{"n_layer": 15, "norm": "layernorm", "norm_eps": 1e-06, "attn_scale": 0.125, "lr": 0.00326, "steps": 2876}
Each number is 128 + 24 x the weight over its row's rms, rounded and kept within 0 to 255. Layers, rows and columns count from 0. Numbers have three digits each. The size before them is the row's rms in percent of the matrix's.

# down: layer 4 MLP down (transposed), 2560x640, rms 0.064, rows 407-488, columns 400-479
# up: layer 4 MLP up, 2560x640, rms 0.0637, rows 408-488, columns 400-479
down407 097:136137190122118117063143086142113192117104198106084089111083156122118150127137109144121145158134140122165103120114123114102102079133152127144136098131141110096115119129106120133135120123102129132175179091076121159080141111142128114126152147
up408 093:123098119127102150141130168135144133153116133087152163154152106133129100157108089133097157113114171089131148122116134122136138109120131136149170146143140103122147121145132202121155140153132112124116112097169156139112167157126142100128149150
down408 099:079134122123174127150126132101116098114140181151110133118113148163123110108189153133122137130134113111155101121141155096111108133117099094149112124105117127121163151081121100096168106150122110062086142117097168147124169092157110082114148128
up409 091:105107120164120110137127100142124089176129116063114111103140150067162118097104136059114197122165132145160102128160121087108145175131136128148110111156147160141154122092174104135068129136150148128129121129088175118128092152117134115145107111
down409 101:148161103085132133134105141164116117113121123095138166113145101061115160127120130132126157112153081117136078111123122090135140135106094153122147145106104132161085146150137136119172115117106143122168131134119156134123127086147138100093091139
up410 094:084171104151130145111085152174124160128106126086098120118083120101133111118164161101120135133104121133108130144145096125132117151118139100140127129110157141160117149110103097161098116123141134144140084145130118096106107141150136117064149110
down410 096:154120100071160097142137123120122156095163148131158132119114130147176167138113148154112114143114102099142165145112149117130110111129104156133106088114124139135133154127117145132151129134145161156123113106088176136150095132162110159156117132
up411 099:117191135177125112101078111164166142100170126149113115095119122134126141125148153141103138137096148126107116131135123110115143122094122179086198087111118142105126088126109113131116148134155115104074098073099168114137131103143125139130171091
down411 100:152141140094117134113147133078119140129069131160099122164155103140136185141156126117125095117135126105162125158109148152178093168107132090156075099153142125157151114098094164159119103167152092122132114156150124151111125104144090155173113135
up412 105:137057125099122115105144086107129113120098127123054156132150149105059143135107135127117148136134131147127162124122125126097087067114129129148190146136152137119116065151169116118185068106101143113113138140101153153157121129138150105137139126
down412 098:122149136137189089110115147110117135150166111138130118139131157131141138126130096100131156128097152122169111136166161116117160164112110123116124116106155110109106133082095129123104115153100146168131144060133106107112086125108088151146153114
up413 101:106145140144111103115106155116117182114105134118145153140098132139160093152128114139097144128161053098131160152121149112099120128133173114185118137115130134111118120152105189169116108104120143144123179130133144122125137089175127113066149101
down413 113:095142164118074120114128093116106099111135113103106084120127139066147149149108134120160155094122120106152122136169087125129132131176133119105109168165096165135139107215130122167167108096123103118125142084120152096154160124153146133160151111
up414 093:102113070120103150139117141158142115112154132126138109106100186110153119082144154095117130125129111123115170152118092179124160175084142162088097135157130136136125149110160107140105126109144111106146115132149097111130120105165094115127165136
down414 101:121110115104107140101141089140164185122159124164117155147137144098116129145122068165129157150124168132075141167108137126095138107120098181121142136119118095091181135101114135131132133131153168130165098108130137176134177162121139149069118153
up415 100:160116132128142148114119125146125147127090119183105151115101147135094190115150148111168147144116107174157144158098128150165111126107114130087131087098132088148108138138151135162122125138146108140155116162153117131176145136143152117153116105
down415 106:146130119116125094131129141109143141176121161123074115104137147121112143131178151153098118123118149152150130151148129152071096151139106091134160093078101149090085123138130135090135164116124163091149135122101167098134150110132094181083101088
up416 105:141093116093157131140136115068103176092119129113085175110126127139193147122136123101124121128171151167149114137083131095143114124114093141089149100063139110117135146130153086097121126097158112153114140149092131135122153133137100084102155091
down416 106:121088169133112140164171074143138114119137105106167131145140129109125143142106133150140129146099109115118123114123104105149140149089125142155084111150144170130153178134104088143095134141132137101113120137074136090161190147138126151119140128
up417 097:168147092111185120114140120117137132161123145131115120151123078132135128096094076126135156110121076106095122179125133120118147154136109154137117102085171128121128084102111162136119111095128131134113151140110144139137119135100140165137122115
down417 100:090126172088098156160111140163127127096117121142114119111130087104084136147134138135124149110133135169093096103152156153128117088154133110128134133120133152090143127144155111137121149123131118103142151110143156148106167122099163100110126121
up418 100:140150127108148124104108112101129110136152117181111112115135103127165145131102181108152121124109173107097104093106111123140124126123108092140158082091123173152093135141097134151146122071102118135124153133115119157144092152148101099133063099
down418 100:109141096145126163083155143125123107123130142143132133120161174154115124099163142150143087111108151154190164140122093154186127165120109141119155134140178153169168095143078103138105146135149136111139095117097144106160126124139111125131122076
up419 101:118133166156101119136112151140148132104130090106133106089137135170113170152139146131103114150124166113099093173122139137096134050131140088100116128109114161104119150130162141146079128134159113130090165172137098138192080143118127111110094181
down419 103:142127141127124161123183155083116089110121111128144125140101100091127135097105104132098140116108155100117091123124085116140108138156143121091183104122135140147125125138104088161170127128112124129137092140119177132138114162152137130138107127
up420 107:124085143119158175126117136165117165143149154119143145139120137137142143149122113163107145148122112155110122126112151170108114105128131153119106154138114149122148092134110114128088095132131117096122123148148121136115126124113145116089139155
down420 105:079123129158159160138124134146139118092118148102154078107145124103104119119126104116117110108128125103136129146104132161117130090173111113137097134121092155142092130155099103121120174116148130134105125123153099166127072148118158117122154119
up421 084:130129118141142109112061137103096115103124104130079126128094111131118136140144168123067131102132122109150127100146172132130125122149076110093164145126120099175123127155121147066118138148160159161098114121130106115146140150125147145120154097
down421 096:097136083112093121119145114097179119159137120122137149101097126141124113120140125141097122129172126119139104102120142104125123112126140118168128115119159113147099175104117086095144082123152151152170129157148099139091113130102098098087131114
up422 096:145159147129107128081106134143127128143121130122118129086149165141106172138141117112142124122125143090110145126151117150103127141146153119166141142127163145162149111084106075161150155142118104101092086104101101151107142104138103148169069143
down422 096:151131162115102106172150130148138167128083144142141092096108180092105146163104124149099171171081061097138140131127145123113185116101097148175125105137119126136116139084093144136175144156125120199147129117113135137137069129138141118151162109
up423 109:178144153118094098101132129130130122151130153139121120105134115107154107136166132136150139103140108147129134095128134119163120131170120168107137074113117111152129156132115135141123144119158169146175120141139103157161109160133170144163183097
down423 098:164117140108136092132119121118119130143122136135110149143129135132118154106125130135126141081118094121148095120113103160130093113119135070156142163091129101122149133114137142117108135147151104114173106142069144100107152127142110091149148143
up424 097:135154130144118139159083146124146115097135143139071119138098155125138106107096098130150136134141126098106101095094085156101132158102131144146138112113160104128133134144116107136076109152163154133128146107118104110122145141173115122144107149
down424 102:107092078137186122154159119119144139127118163143113106080116109112169179149149094163157097146084116137111107123142139135116124132126101127150110125144125176133112117094112121177116140177151104125145085154118132107158155120118101078114123152
up425 097:074115103118125141137180111160156115149146159150082102096157139120098117107156141139115152178093116112095105142118117150104132120154065140138129120156100121114156099112140111165137140104150075141136093117119141098120144133129120110157183174
down425 094:146173168086122130128159105178154154086119094146124118128149123128133129152150159140131181107154154112161131129124125110125149156110168101126102127090099118127126128130081154097132127129156127160121165118166141158163100166126115145154132108
up426 103:124174129050098168120126135134135152125138126104128139165157136136097106163117136129124132123128151174126145113123134117100109145104133147151151122099156126175115149167174131193130140102127128114124111085108136105113208105127141122129133149
down426 115:128145121144078150078131108124166128152183137109078172134175116099157118169112160170136186129150131127110194124111122146155045161137116151111104142156132107117107140138160143181133172117104173128156154145123161141098093133131117110108123110
up427 093:059114110121099146128123123116141146136118086141145142131115144080143095135132103084114128130119111113122124158110111136135121130119133113086177136095098115113111149105081103148127096146122169141117134166081150103145118127169108150125109130
down427 097:127118150101124151134133122085116135133136121119138137121121132101138147139129137094156133137121138138134145127150156136103125157121112121167154124153142156149171079069102110165133140125138128136129123077120093167164157141117149142113095131
up428 096:112135131123096121168086139166124141111167090167127092143097142175113138101150154134107144105153110164154146147084119144122185122125085120138173078123104126125144160122136146094158120128155120109118121121117123139068150156158147126084151125
down428 105:104186137103128088126126134125140109143126102147112105126111104128124149159123155177138162115115104135143168110119123135173149131117085149087166143138098115112096089149120108173106142172093163139127133146134112141158138095123161105097096160
up429 091:160139155114139134167136157147093163152147130118115107138162088135105157088152126148115083163120136127145095162134114132123173105132122096106193117101080135125122111119126103093090140105166163164147152089134114136128135121148156152156125115
down429 093:144150123131106124133121149116135181114107092133126131114148163166111123118168112174154099151141179097094128142094124127068108110130092111105168126107105100109124141131140163121115148180133128156150118092132087118097099127129122138116086087
up430 103:135206134055125100083148146165113115135169132125115127131137091115158139087102153174139163103173112130118147112151173153168160128120158134149110125143103122105167143139109172122128151118115160132158114136117111113120199166109142103099102112
down430 102:155123081103089105123116107130165169163082148124124130102121143110092138112108133135115104191147162138125160130127099146142127090068158093140135096108135113102114129160146093104147109107139179158145136153090127128130105145139094139150104128
up431 089:129158195123133060120126136141135122114134179117167128113164118141135104106147134152123144114145099120166124072110142140167120092166127087133101098126137149108155122165142141091148118138128134155142145150170115139151091097117147083121150174
down431 093:117088109118117126156127181113133130112096065141152142163184113144115131142116155151128124191152134123130133144127140136100090112086126100128169142137125163144094121072132110112147107113159131114181113104076117145140103092125129179093141099
up432 097:124094131104076145132115116116124159088135111144142110140139135108135138132152143142168128124109124148086163138148136127119099145123134148103133110100110101126103137163113115112092103104144096141125139125151154156131102123127120128149167108
down432 095:161111117146125130118146113161099189093165138161114172164137079114143131167129140122083093130169130120159164126142141139142109122113136094104134159113141129132091135112108088112164122157098160120130115148142147121129107139126141174159174116
up433 096:090173130173134146105144141131121163125169141088135083118151138124151107139118142113119129105118155105102120074104129082127113181153085136112086127105125171133136096121129092102152151103116097131100125132140130118175089131128149130096159144
down433 092:098110154122136139141172135142129137122119193091137099138131125115130118175123097142111110136143135126104154088142073150175104155127116123146119103148141129130106132147102152127064152116103146153131140143120163059125107131126157138143098116
up434 101:159077162142111084096114123127136124153130106121143134120127140134073153158138086096145171190145167103102160135142081142135135093088121097120099160149137124141144130152079116117104136145104122075141131134139145102186116100090118104101127157
down434 104:128133139153163116134122127076107148113083194103148131117109152139175169138147092117110104139083119146111171139130121126090134126134102040068120139123168152139106128143099135154133143127157149098133166133094164145080139133095125141142139154
up435 105:122146072110105159166173167157139138123137121134141154120103105136183105123101103153139100094113145117160069135165097091123106156146115111137115164129105192161121137106133124168129140152130091132152144162157141138157156120106126129089128141
down435 100:115128120152105071125157140138141106090159129148119160146151119156129124117149149123109153124096145149132094181120152123127173147102151115121099128117118095172183128132158111106141138138169165186114143133138154127099174145107129148123086162
up436 104:147111119168103091161150090147154132112108150079111132126090133112082133141122132166100142138120152181136139153130061110119152114133125130096180119103163101132133146123130099108134162127139103127134107173122091146161120136154142137144115171
down436 109:133145129116161093161143119177132112091136167082092147173085116101114132151121121129094056140111168154100144137118082162170106116165168118170138129143139131117164102124126082120136133160113136136122127078115146118101115113168127142091090136
up437 106:107106170084134122127120118135170121114111143119144175105140140155129154115145131149115100139134140164146123119164142176107145122104146127100128134181150156156104152191134140169135150139114126120139171081140115132144186138129114136111153164
down437 101:129099117135170140136171137145107117131140114138126124177146133132121116114124142132128148130121129096149161096128165187159132147163136126105111129129174118137197109137147079144149120130093135145156128100175166111117128092098170122150137162
up438 113:148115161128114115121083146150144115108156155151169141113151140129088170137095095143179158149140133126181122208132123125098163152152159132141101116150098110119105133081109122122152125115138122144130107085063113166166159141153129099153124133
down438 109:139127088119122185161105120159109095192120130180151128151207106165158141127082112165130115158141094157122080128138109122135115149149169163116103151137128165150138139137151160160093132132095080089144148112092175128128127094108122143107118099
up439 099:162140158162098097090118149139131135130130119124102089150092115157137109140155064123120087111113142142134096124125117112115115121151131106141109113125133120153066102138131074169127136091099174090129105133126121143102098102124154104123134150
down439 096:115126159156097162127102121121136149141164115131143140151138140136136107140118106068172108103137093144143133103109115105141152120169134158134157144080152142110110146124118123117105122126180154130155140129091093105129117138136161103110124103
up440 089:144096121136153165129097156154098097151176095124100120123101116113166142173147115127147120125137131143160141111109125119128076160092131138128116125130108158151143113152135157159142144122114105127155107149128147130126104130127084153108132131
down440 093:144093138131123078123125131086095161103117118156142089104131131166096106139144132112173154115166114092090146135129128118126131117139104109089133131147110165125115115111139118128123116136131136114117081136145121124138127103119144083119122109
up441 104:103118109130133144129104173157152160147146119149107096151151117136116105129118155126153109125156135150089118142121049113132099173093120112129139118110141136151124116095167116094124143167147152102112126124123120137127150135152105175166152135
down441 099:121132159084119162140134163085109121074106143113150107090081218123122146141122136085146135067099132159151127149140162127146152124156151111107065120093131113134102137136132151129128148140111082097104153154082164131107161117135113132112131114
up442 099:129102153120106151155142101122107131148117160121131129122089123086090120153080128121139123094150130120143150107118125090085109108143107119151104108113111123129101145109088123107132129079163134159136119100138143149139153132143146142149115111
down442 101:117137155127169140059139129141147106123144118147091156156109197123103142139133095116150136094109159138109150133126160120129130160113141121126126159131108126132175162115112127157138130174150106106120178127099160128116136169139132128152169145
up443 106:112163095177125147121145126161099149123109092172186114130112152122129123115158085124135144099158057092128111143114105119173132152112114176106104123119147144133085132121141141111151132185129135124141115107111130145139130104106132109160123114
down443 102:130124130148100150145121143124106153114149100149112117149121110132118089136138129125145089077158112114140169146138109082097128127124119103166165133122124126121106119131118161113146119100115098099133115132138118116128134104140145117154161170
up444 101:118139123107163134100139141153127145201119086131149058150117169137085160102153138121163150100128118174140095135118112144121123186162111131138146120108111144128121131119182184098139167113148167111130150147128122145105153129143127161177131151
down444 096:111118127124138146147147124140147103073157193148134173108117120103097121138132100078091076143119113105135142130134131106153116120116154115143120114164150141153106089173148100137148139107124120136145087103126108092125148123154165135163071114
up445 099:137145114127134105118135135103120136111123122104166163108091089128108143138117086111142144155091136113121144098103148097114127081144161136098175139147155174134165143107135123157108104139081150117131142161145113136161126132145168141139146132
down445 105:130102116161118109128129105167117133120117143147108067114079135149175117115156107126097084121085106124089086106146135117110144129099113145148143170137163143133178100125115148162121143116138165113086156163135157079120142116127104150138126130
up446 099:132161114152114145160101119144154126142125150115092146144154113152108168135111136133143135063150145122127123163154147126155117156116141109137088082155072134113165111108132138115099108131107127161085114094159125123108142138161117146139147153
down446 093:148133140103142155098135110099177149113128092095073139137169090129134164162135163123132147090115147103136070103139113123140108136090154130106088138126108134130106149091146151127121106121132100112140145098114133126104124134107142137166123129
up447 088:112109096154146118122172132134125123145109130119108082172133122151153142148106146067070122119158142147119087091101148112142107111169137157102120111118135166172131131159110117114141144144110134126130179148086164104122150137134144128163127133
down447 098:150128123144140077121110150109130146083125140112119121122118161182134105129166113133115180144118175115124129144127116151115130153112137134128163132158144130139137126121153124154150138136108145194092122117121124151160121129104160111117077066
up448 096:137145127093126157122134144095133144139137108170113135100180136146149105176123121109118105147104094136142140123124129096136140162157167120148154127130121150135106125138146151123094143125151123129118078168085067148147124097146101185097123118
down448 095:107142154144158102131171106160160146156111139110131112121107118154118159130144128152101120139149076141129148115088165126098135124124135133172105122110154108117118121128138137164125153142101126172127124145126163091136176130145150127131131140
up449 106:146160111108143147129132134154128129119091129159071111139106133153115122120114130105156139115132116160092141130139106165149149113160111167108095136126098108157164141118133151149111159140159120114120133122137133122089145141116123163106125147
down449 092:110161149127119134140131154098081154100140161149115098144168128077159119123126122151094125112138125134147114060112147116060119141143152161119106083089097138135138113127142113136125111153132171102128073135098091098142080115083142137104186102
up450 103:121112098147148133124157139120146156125134144116105149103138173122115089113147131121115168116119126085084114111140155132117102125114128092138091142122105132183108116107136135131140132123123157113124137121191082105151140103125112100115113088
down450 102:157104083145169119110056077103089102139107153146132161122134060160124095160074154141136151189110124125148084170103127115155120113130151148136134100119141120148100153118137118123128127114098115106115140130156130121124124152117179156082158109
up451 101:108107083118120083129123105140145148138131089098136138140141130174124088153110168109122080140153114137119110138106134134116115127111152143133129135119083157094169147116098111145081170167150155113128118124117138130143118124134154084119161103
down451 106:140145135123144131092141112129079148119098106124137145164154093114144126128121133114125119153168103149120175127135144156157074146105122091131176154107141115082149158121154166115118095154156114138120079104098165143132146099111146088123101097
up452 092:119124114159139112181148118111113150117123159107096100130125116087101113104132154171151127132156125141125126108097098140116113140134153141079101142129122163100128121120127107149079124095144080124152116115138125120124123141104145103125158130
down452 096:120117082150133150165139163147146152087130123125134143158128111123132105130142078148116086110122090097135161154089095120101118145142142108128116121142154111076107129125129130112110090149110144154123152115120133165068080092135121133172107103
up453 087:126130163141148135130097104131123098127111162097090146150127141116181153111108113131122108146106099122136106171129123132122155194153164113094067132121108161136142109105132079121122126108162102154158123128148114138111155110092134149112166134
down453 093:126117116098126128129099127124105111147124112138133145137079141115125114127124129135093134100129084119190152136142138131120144139108120097107082110153091111099079131141148110165126178127136158093140154105147147130130149123169154133091126104
up454 093:123104149120091113135108158114163101144148092092123134136135128114166147181115155141140148102075111120137135157177147121135150085131127137121093141120191154123099114156129127141114110150110126141077153106138102123093146134148163164137093150
down454 096:099140140122111094103131112089117092111131116081166119093163111120114148097129136102124123112089125139118085122127096170168129096106167175163147110096159100097123121101067170148117141102145140151145147052113122156118112170137185099134149140
up455 087:203115085087076112167100138106101107178159117130159153129130132127129139149119103088088141119129151128152147161098166116164134148131130110090115166142104132099131143145133115155159155129105107156143131126100141104107127098128154113130116144
down455 095:136147158159145145113128107121106112110138132099146096100107104170136119087094145133170122126141099148098135158127143142139097140111149139143123113130120108145095162102115133166130141124161088088085185132131149151095146124137132103159105114
up456 090:084082115116124132156129114112106139110195137132115149139121116126121140152128140131103123086101113129109158078129157148115116101124127146137127106111179116101126139115157126092153163146141093142107126172160118125130122136125114132173139134
down456 094:126127164122116120073163125130116139127127151130119158119152138152181118101121077109125164180133131087185099085166064161112139152137123126119169141091170166138122129170114128087123125139130083153149129103113120127142131111113138130149149138
up457 090:157143146090147119169163075140095136126111106100099156142148114141133102105131133085112140076122099101134109104147102124130115136123110129099126137117129119153126126140187158128142087144140117089130121106131125123141108186149129162135086088
down457 098:120151132136078136093126145138130104139113132125143138083085125150134108063150137105153113126120148147084131144094153099187098118119131121106054138137138169127121133088134126156149092132135150076066104118131132153127143123158108133136156154
up458 104:122138127137166062134109137103170116104075092147146136115149117099148147103127130142135106120102097109137134135125106168136123112107127129120114153124153143143142106080119108159152184124118131138165080116147112145167185168160109098139084139
down458 101:135153152162080108129142145145135131144099149123125122081161121150095128154141134083140130111092095143131174117134145134089177107080139129162115117131149133077167127112175134107116178132130131094131150102134131134153104126148110151120110107
up459 100:124115098113091131152141117090154128133141088126141195104142142151130131139086120152126163151152129154171129109131154111175139168176100166139110174155158099113162080092119141141136114080140148175132111096143118129098123121175127147123087088
down459 093:149134176152156154148105145145115097140131108159123130125126133200108115124110159126169164141138127136121063122109148160108081117129113105119128135139128162175090128152144119129128137138140110085119124157104105108121113158135176120161146126
up460 096:106133143165108177128153135117126175149133145158096124114154119141140154145132110157143110128120158170108120135118150131090139136177123135122133114143116171174099122111150129128140111116135139114125098140116162125125107132195117071127124127
down460 097:101104131104126146114125100079142142111133101155118135140109097127129158101171141124158113137126122157142179102133103147179089141106123123162116125123114120119152123125150102123125128100152143159109118133128133128137149102164133139091096125
up461 114:128129085085099115132120135096084123142123111138059115132109153107130141152095144115148106142118116114140141174120124101158101148182099122136140136128144140113137084134116082123130143174122149157111085127130129103111138143087160168142119125
down461 105:119170153142135142106144124158121128120100134103115140139093149107082116130121109137142147115132140136122125140103110134131085103147127153084128131155147111107140191147089148111116127138161102123131116102125088134117110164127112115106148112
up462 104:168104147088098163097108150115128159127148111089098098090106130157119144143094152135161146137091075123139131148138129124116170106129089211125095131152147138102137161110135138128130103111111169128193163142137086123107134145132083130165080100
down462 098:115129124139146092118151159132080089153137117180137131132093190109117148153145141074126139150101127138128102108083160148117142143168172121150131117116106093143158163141092124105127131109126136128168168109091131183103099078115138129127134130
up463 094:140132174124166129120116148125188131126161164180103157118130115131143093122096106146129146122145156110129108189098069098113118172117137157094100154137126117159129165123152137183149128102165155163146143127124117100148155120128149097114176136
down463 094:127139127116108130103121114124139146122118072092163095151097135117103120149124148144112130140129128134117114141132095127130102128145121079120174102091090142146105146133101153089135071148086117120120104120105118115149126166128139135124135101
up464 096:104106118124083125132135136097143093160154121175119110116153130153151163116118132093141093129171152107132103075127141098134119130120120117126121128144113132107130108113107099177126131147173151135078115147110147112119122144109131137128170148
down464 088:117115150122116164111118126129149140128129121093086122135130110115079119132115142125125173137146065152127115123145112145126155080114100144081114105088137122120160123138114158159109128132122083123105112112107139135135119147136108135180116155
up465 093:100154138130128152151150094160097143097085110092117115108116113150130123172125177095142149086144151128101113190148128094154131127149139105141140120122124151083130092164146143099118124103110130151122118118110125184152064127117100122149141143
down465 100:112128130125136098162121144143127145117136136087139106127143074131127149136173107130117104154083140105147124146139078133148119090129146149142125125179077101163064119132136140129099094094101113141084176098129170101192144144149139109137111108
up466 093:147126117152109139155165134163117098063124139146142112120105083153113115165131146137130150077120111123140126146108172142141146150124112154137114167138130154099126112136136163118132137170086138138150160101102140131133114119104145087071141118
down466 101:127103130161125137107107152130123076115155132132121154109125081144084121118144098123085112133115108169096133116117120112125146199126133140127103139114114130170131110150098113154124136105157109137122143119134139160079120139129108165122110142
up467 107:119117102147149142117114132129150155091115127124130098141116138172105156137111160146100109115125100134144148123095095101159118084133132158106129121129076136121116117118185108116176128098093172153159119130176096049115140110170094128106132161
down467 103:119099142122122126132134094148137147105115144111168098136146098120140165153135154091156127092132120088147131145153141149135101135148140130166145128148118142077114174103076107148134097128138154106104123122128087100132128151159119112130110160
up468 105:106138126069091125136124101156091117085124136138073126121165068136089115117139145088125091101121114150119105147172080106114135119118112146104098144110120109074148082119132122118125166143096074146126151116086116121142124176157145095147145117
down468 104:104135125095102147152115144164149121109114097149126141151092143123158071145161113127124132122117124139146186173108078134148129120153077143144169114125157178121177132126153126107118118127130113109133110157128135114138124107117099099113122102
up469 102:128110117075155153166094129112168149168129140118148127141116124107154147077111161142153124095149131121129148120125084149148139085129154140136123131134106142156129167153135144152094139126130109079128103120144110117090088140135155128097149153
down469 103:149120116109118135166127073116099115082144174142108101128149110131159140091146139092089119114114185125098116102150136144120154133111136151096146119141102120160144107109112146162122170119159127140116179091139156155133137157118133127161103157
up470 092:121158158114142082127162124134113134124130133157114121135116157125100150097105102105086117074100153144146126128174162129167133137140149138106100146139104150140191129143115098162116134138133071112149147140139111128162154128156173136158138165
down470 094:146108101140155146144140115147119115153147102138119148136134097122148125112140171072107128089171096139115091122138144128098098113148091131128125149155131121178147129106132116164125180158114139128081117121114141153134165126130133148131098128
up471 106:130135181127159155132126124131116123143133094135101157116128161148147108109152114095166077092128121150137124116093157121127144132186195078081077145155110121126141160161129138118120107135128102160143107131127158147120162127099123120171117145
down471 102:107127133116083178141102142100138129118141136143161145142130113133142122124144098152124150160072134163081115099143128192122104165104101120126116143114152127093077120103097103136135129118129129102117157128104123115141132092138125155176122127
up472 124:098153142104174116118169136118108141112120159122105130145084103130115156097195140138097112137104116144130180125099118125102155116140162138127150150071138165163131139112129121134120159108138127113095110104162167145108112111131171129109130120
down472 100:123107155101125095126144102107116145152144119179122089125154163157139127130139119094142137141064153138155135157141148076130141144120114148111114100158124143129123108185104096123127121146116123179089114126108147127135137107100159105134124105
up473 107:150074123120133111117120127127101104168149137116067163119132129121109131132131150149113149111088102095145175129137129136111104108134152168109097140076110121149128156130127131140191096136095112126135160163139167134093110134135155142106147141
down473 104:103133144145149126122091121154130164174087115124114113124113138153132145155128113108104142127153110144158119119108142107167134107136124126119117133110110111149097118138137130167144126102093149142151108116114170158133171138097131161134116114
up474 102:172127149104133116166131132147118100152095128141131111084149131154115117094138154118134166095096131112107146144158094127130138117149103175079155119116111131145115162098128146126155128134108122083150113118133105105128113100106111146179136161
down474 100:161098137143141117139167126117086112131120147122147149116176129139167143142135121131132111102113122114128096107156119133116070127122132120138145118148121145114167111120142085103117129148149114182120152140099176132148131122153142152150167159
up475 093:118138140141133166106140118090097132151134121112106113141123142117075138121105126133067136107109143131141134096084133135142164162123146149120142110118118100141157099136047132170111135127096151154148127080153117151119096067112103151087095148
down475 099:124159106140138104148125151106116180110143132133141138123159133137111110131144117127138153135171162113106131089106141153121136151139124138130167112114128176151146118140172114136133162173113153097122144142118162129135087103130131130127111084
up476 087:180140117122104147184111177116120125147124147174155125127130183144101190127151156131138160134121095192147134190088112119160160161129129149108140108129150162150098118085143119133145157102175116077133157115141139136107133140083160154119091126
down476 098:167103150124147129132099100138063133108108117128096136133155142102112141122178126077152108168129133153119142113140111106151122096146100110115127124135139150096105106130132177095154082168145155154176136118129158118156154162132153115166142093
up477 103:154121111086155150118073109109119117118125100144116142123126123112141116151144173140123096131134140109120132114139130094143110104148149117127098123169097131096115075091125155111115183133112130136137175121146138092137169118153115131117138117
down477 110:137100111146137139114125107112107088088089123176117109068105112101188153130124110135125106127130147103131128140143144172133140148114116120144166113173136116149144155114106133148120149143087122128113117150123133104138145083096141121183102160
up478 107:134126110080165199138105129072083085130145139198091098083119134094138149139131086123131094125140134077156148123123106095109102120132116096136120092175107116139131145103143110119131106153123097127121120180166150086139135121150144133175118134
down478 103:179177120129122122186144152123113136147141106101161126134119150170083115087097085134145112152137128137089122102148105075148105125149110147145123178151102131130160091129081123110148107146082127123109100159128143131166106146102160138138117147
up479 101:144184116139160124089129093109088074105119096164120099077122161120142153162133156128087172114169081059101128122147103129125135158119140105118116102153138147127118135145075159115072127142179126127109150112154109085141166144106124112106122111
down479 087:140145138137125123115157140158136167115166163125098118142132109078116127146181121122181102128153157124131118135119178147126102117152163112156110116083112132141114126101149134144172128133124134120157142134103124105156116119096135151128132148
up480 095:131140147157147146131080155135121095122141134084061115141145148161130124130167097175082148178094187110144118152134136166177164135148191125120087172128107158173136130124101111127159134113140158132157158148098127088107128136115143124116124091
down480 097:113128128073128122082152167088107123135089080156120123116152092111136111107105141088154139172126140138090110141138110119140121159148089124133123047146112118086140124177144109124170084146138134117118079177139136113123071116104144129121155088
up481 102:105134155139154058108089110104112116123139129149118118124130132139121120119130117158089144112113107138114147109141120128145133151108158147158122098172135128091130141134118114115120079094158084111130131115139115085112142151177138169125157130
down481 097:113198059119113114140112123146141139148133146107108100116119125145116106110119171130132140136124152145088132091150123148127096135185109118108087143126151122150102131111143135117091129142126111163119129097159128126154107103100131180150102080
up482 099:132106090131162131120055141127099125079121172150137117123132119117095082158114138175100129118150117111108105123148130121112145120095108118120123137125112128196109115157111099120131095103136105112121121097111138146112154150114108132111151157
down482 098:125139134184129100139160151102111122108124133123150116145139150093071092168172145160125132116124134130146146112096118127058102084148117142157118125116100115151116159116139134117134136134132150144120136104084130073124148151057147134118169112
up483 093:121101123106138116125134110096123098117128157171132107121138124146140121144144163203128115091136087103072102100067147139121118192136125131149112108139091114148164117164163126108135118144145129137160142109134166160134174124139116142143107050
down483 097:141113144120086147114122141110130158148130147119173106156120145125061169139093141142108111145148096128121120115145154172164181106090124111168117114118124151106130094106122103108175133149160147147145127154152162118095120131122066109196171166
up484 094:094091075139110161129149136125147146174111119180123111134164098134154172155127137167095140124141105113136159124124084162105120136123124082147168119148103128145078128097126145100106146111173130150159116133124111148099120112128104131122165119
down484 104:166127107132161161164124134158127125090168112135096108151130116133125127074123131156117107109102136142118102127106124146127165128141123171111119114112154147142113141086123115128155141148112136130133166155085127126164096043135149127144132143
up485 098:112135120136115162166128119134181161150118127073075112125125138113107126108163134137140140114148151176110107143154163141101107108129128145138155126144113138168150120134152140147123118125109125156127117133169105132103106128156147106099113111
down485 099:130124084158133136163103117121136156131134135138126105103114070123169106065127105134118131118142092135128120085161130135132167178112112100148142067148134115104084164126148157089152112153153114150150113071112122133101125104163159127165141151
up486 101:115136087101107120158082143081149130097133198126123120119117077150161094096124157122129143100130095099106154145122126141145103105150138107138125162140153162119161124095134114153201136175116127095167107163144124158121122091147112120128132144
down486 099:147157141126163164155140070116131074147122117108114155120145126128138139103152143149146110145120129124104160120146116136111085105155109153110129124139118153157124138145149119098118124128113148127171080144116144130151140158119139158107162101
up487 100:134144109145151123080140077090098162159149162107176153129120135181067101122101117119100144139139170162162110135126085142124150156107069135140148114149163105124146102094098132154132148134128081133131115139075120132151104102116172136140102165
down487 110:129176140160137145119128133140125144100126132116149139075115109108131111129175123107146136117159108120137128137080144109125076152149109117113168153117139147174122134113092163144162106140145150182152145153083161108124110103135168126132127117
up488 101:113124117103143083101139156098141145146069075106097128111112124123116098092108137164150135162143098174089149111091105085105164137128137136113079153110068116123131145140137111136122126077152113122114121161162140092136145132132126140157079183
down488 104:180153151154108124076143099084128123141128132093121147149109121082137162157115138131144127106144178116118163157114182144131114133181139109123155130100128137138138094098134154132112169134111111119134163135153132153130117131107119141118119121